Weights of a small GPT-style language model, trained from scratch on English Wikipedia: RMSNorm after each residual sum.
Each number is 500 + 25 x the weight over its row's rms, rounded and kept within 0 to 999. Layers, rows and columns count from 0. Numbers have three digits each. The size before them is the row's rms in percent of the matrix's.

# layer 3 MLP down (transposed), 512x128, rms 0.0388, rows 97-118, columns 0-63
098:538489471519503468503494458481527465481496483496488507502515514483562473486500526521522502498521470550496470484491467456503500525518513514478494540527530514507522525466487503531478485514477511
096:529510507529495506477509519460493476487511509487468474531541485497548468508511504532507483472519529497489498494530498505467460477503501506508485491468463548484452537491507524498523461533493421
095:514490516477470512515490499486491462446516520455508551506463456511493510517485489491510453495486510476493513491482498543492512513477491478477553473525536519511478487421490469517554503495533489
093:551478453497501510487492508480483513483467507502547449488533494495483499480508506512470507500496481465522544465512492506448503505481529523518491515497478550513499522486485498460504473484488464
108:454530502511514465535480499523514467517486494475473481475469499480458502541521485470526501501487507474447501499512473507557523516537488493507544511507492490488490553531520495535491509482529472
095:528441493485454450510538497459496523510502517470468531527471498488478477536495533518491522502504482523490474473534512493506496459473534482517501505507514533518493471472489497439503494494520528
098:508475488489505472520510492469522465535534506475506489508500523529485553531515530504446516456480515487467518474476509507507511503486571472486448507524474530524494508508468454534504505501496449
103:499517492525494536504471494497492518513510461513468525480555537532483506478490483484497532511505505545466507498470483507498500489466490463517490502498539443476473519445494479493479496479493533
101:501479486463509484535521497514520538486518520524496467480556523512505505503537532488505524467517535487519482513485490462481450492463535451499508553476542487534526511448477515494511476505473523
100:522533496453527494519493459489509481482526516511481507488507469498484517494489514526535481502512485527460526506490490489531502503509520482486508510497524515572504513494526514545483453472520507
104:439507524515500487502508487456533461515488482488500510494559482504461519467504464503503457519498459521490528458478531502477513550529524490490510531544474489522511483499460474534508527500505543
103:462466469483484495498452485491509534469501496493474502477510540528505517525493473516524510458501498578476506502477490516434457517448520530484540526488496503507524504456489539488506527443535542
100:495503479461495475504527515516525509457477493466491487499521481463510464555546520516465474466514484485490515490524520518516453450503535501518482505493512511509520495523504515518479515500515490
100:466499574460495509494531507520431469542475501473501525457495486496469486479499467472509526477444528490505497510504505480494491488527484457541482502501497520495488471529507490505480512457497550
102:472490461516520535521524469548466490517515505474482562472519510515503533495493472504507518509489501486517512523541506456487541507420520447492513545498501518485493507506542521508517480488493475
091:507500469471495499481507451478526444495534508512540507505487529531494505511493519461488485475494521506516540458479531461514455519503522474505491517559449531440493503462518493466541545508512509
102:520504491497539485475536503513554497507505476514524546486493462504517502516492493467546479516485486547503476510476447506540510476491431477521525510501471491536523505523522515510512512462511488
106:492516506451492508520482508476493457518535512470458502510470502499516460477549467513492564487527533521461570493504511512476495470496491529531466502496474469513530479463487533500500528534509473
112:460490525502521500499472491512540455489513551479482500504493523459511491509516474480450438536505527541551502477497478503466512491541464483495502510506467493478518500499486495491523545488454471
088:526482508519467496510506508506544465503539494528525513503501527484477527493518534488522513493459499486489525487491527455502505487475465471530496528529495529525541517481512486506486497478488501
099:529496489516463496550494496522474498553479482530457489516506519512506475536502506478499485512498482508504499512511511501482519507530511514510446521507478494503460490518428525501482464496495502
098:505488489498471520530519444473521467456536516471465506474499456538435532474500508480508503520493497477498541509490520552525507504517535485516512468495526537527517498485475494554472493475517483
# layer 3 MLP up, 512x128, rms 0.0687, rows 98-118, columns 0-63
091:457534457516461478470498447498531502500475481507463466503467537510536501524517479512503479479524465480502508520494528557531473463505502499483501492468475495481535466523493494464507530473530510
095:466509478529498554507478536502519507556488551495497541539465504498510471460525540510492544510470517537484490502488496521477494506484472537487524453462506497523516519521489494526476491470526522
089:471493520488479466510528515508533460491517454492536479479458456543496501560468483505500492490472491510511481547486492548527515526510476483491488454464509496495552527519511465490505518522542511
104:513546505494480511473444460522513466518509496481521515450465486508524476533483484536483507477491514541485487518505493522507503530499522476486486510497516480453517472506508487500499495467486496
096:506539474532491517528513544550487536476476498510475502530462496456481503487501504507496470482480498524472485489480514505495487513520515541509521515519558514509528469518500457521538487508486535
099:460502449515487557506501516512533474516489509528462500484522498488513522510535508464519505487464491519515542535495507475529451461526461523495517538497480479539503494523462536556521521514466489
100:471503531503457512486488508481480519490469525508540505485481478455457504469475454551525499499477493530472498483488469541523485496494480463465520513481520499545508527527533447501467481494477492
097:491488530473484509493508485512502554530564491523478486496495484509507464529522517478471475480480476513507501510490517519514510504533540492458536488510491517497494505498483525525486530520514484
097:488476457501512518537512540522502540517515489489466459497509486473512489494526451549491483505473496472484530488543536520502532503525504546478517486481482500482463462522452533502493513496503531
108:494505514476463526487483483538525534535498547516528494497475464520533523520504486503523463470461555495553510479546459539466494483532503516526473519459528536463467499526497515499514461507517502
103:468510510493481529520481526474510474547488500470480519488504551501495469504494504541471500506516503513511488504500539502563505488525454512510503435525509499495494517520483450556506513564468556
104:455519449470535503519528525472524473509522529512535487497486500510477487475516471486524489485512487494526489477516449476465491494498540505462466507524543481508491503529479500507456486549449487
100:504486507478471467539492484492476473475477457479492488500505480527513509520459524521509499516495461502519530508518550513529480542489515498536507491522504480516488512491487527461488484437539479
103:512481515494498494487486485521531504451487500533508476498508466487515420541490520496503481542474480524454486535499517474526495478468480479501523496479492496566523486520513498512499499530478525
095:472541474522537494478528460475468481472510511463518493515495524502456486489506496463541513494484504510533468535524524498547465525498513534449536507521522522460511513528506542452522521519521519
100:505526505481525473483455481516549529481472483554509486493477524464532467537483485462507490485526490496481475494513445504522514513502543476465501517487534505527496473491493501439467524485465471
106:514495477510444490467529540461535469468509521482559529504516523481530507497480490523550493493501494526498450523486489455478535485534468487517495528485502491484484513517490532528477430477535506
113:490476471516473517460471496546507470493526518516528449517511470491495494533499480547495499545532552497490504527526502508518532523550560497478506513453477478490521490548497487489492506532525470
097:487515491485485504478475534499515487494525520545515505486508466491490513504462472475516459532497486479487541568544481523524495533535537474513508524528492485539463515541493499522485477489457512
101:457479471496508525485508529522517511475533468477478508532454465462482519497452531514484526505472515501525547476519480467490491519536525548519485467477523534518483509531533546482496474503532494
096:497540454491473525523475486467493504494517494505479513480473486509485456500485511533488483483467531481526512504480476528502538510490480498482483453520513493537518521516532537522510459533534521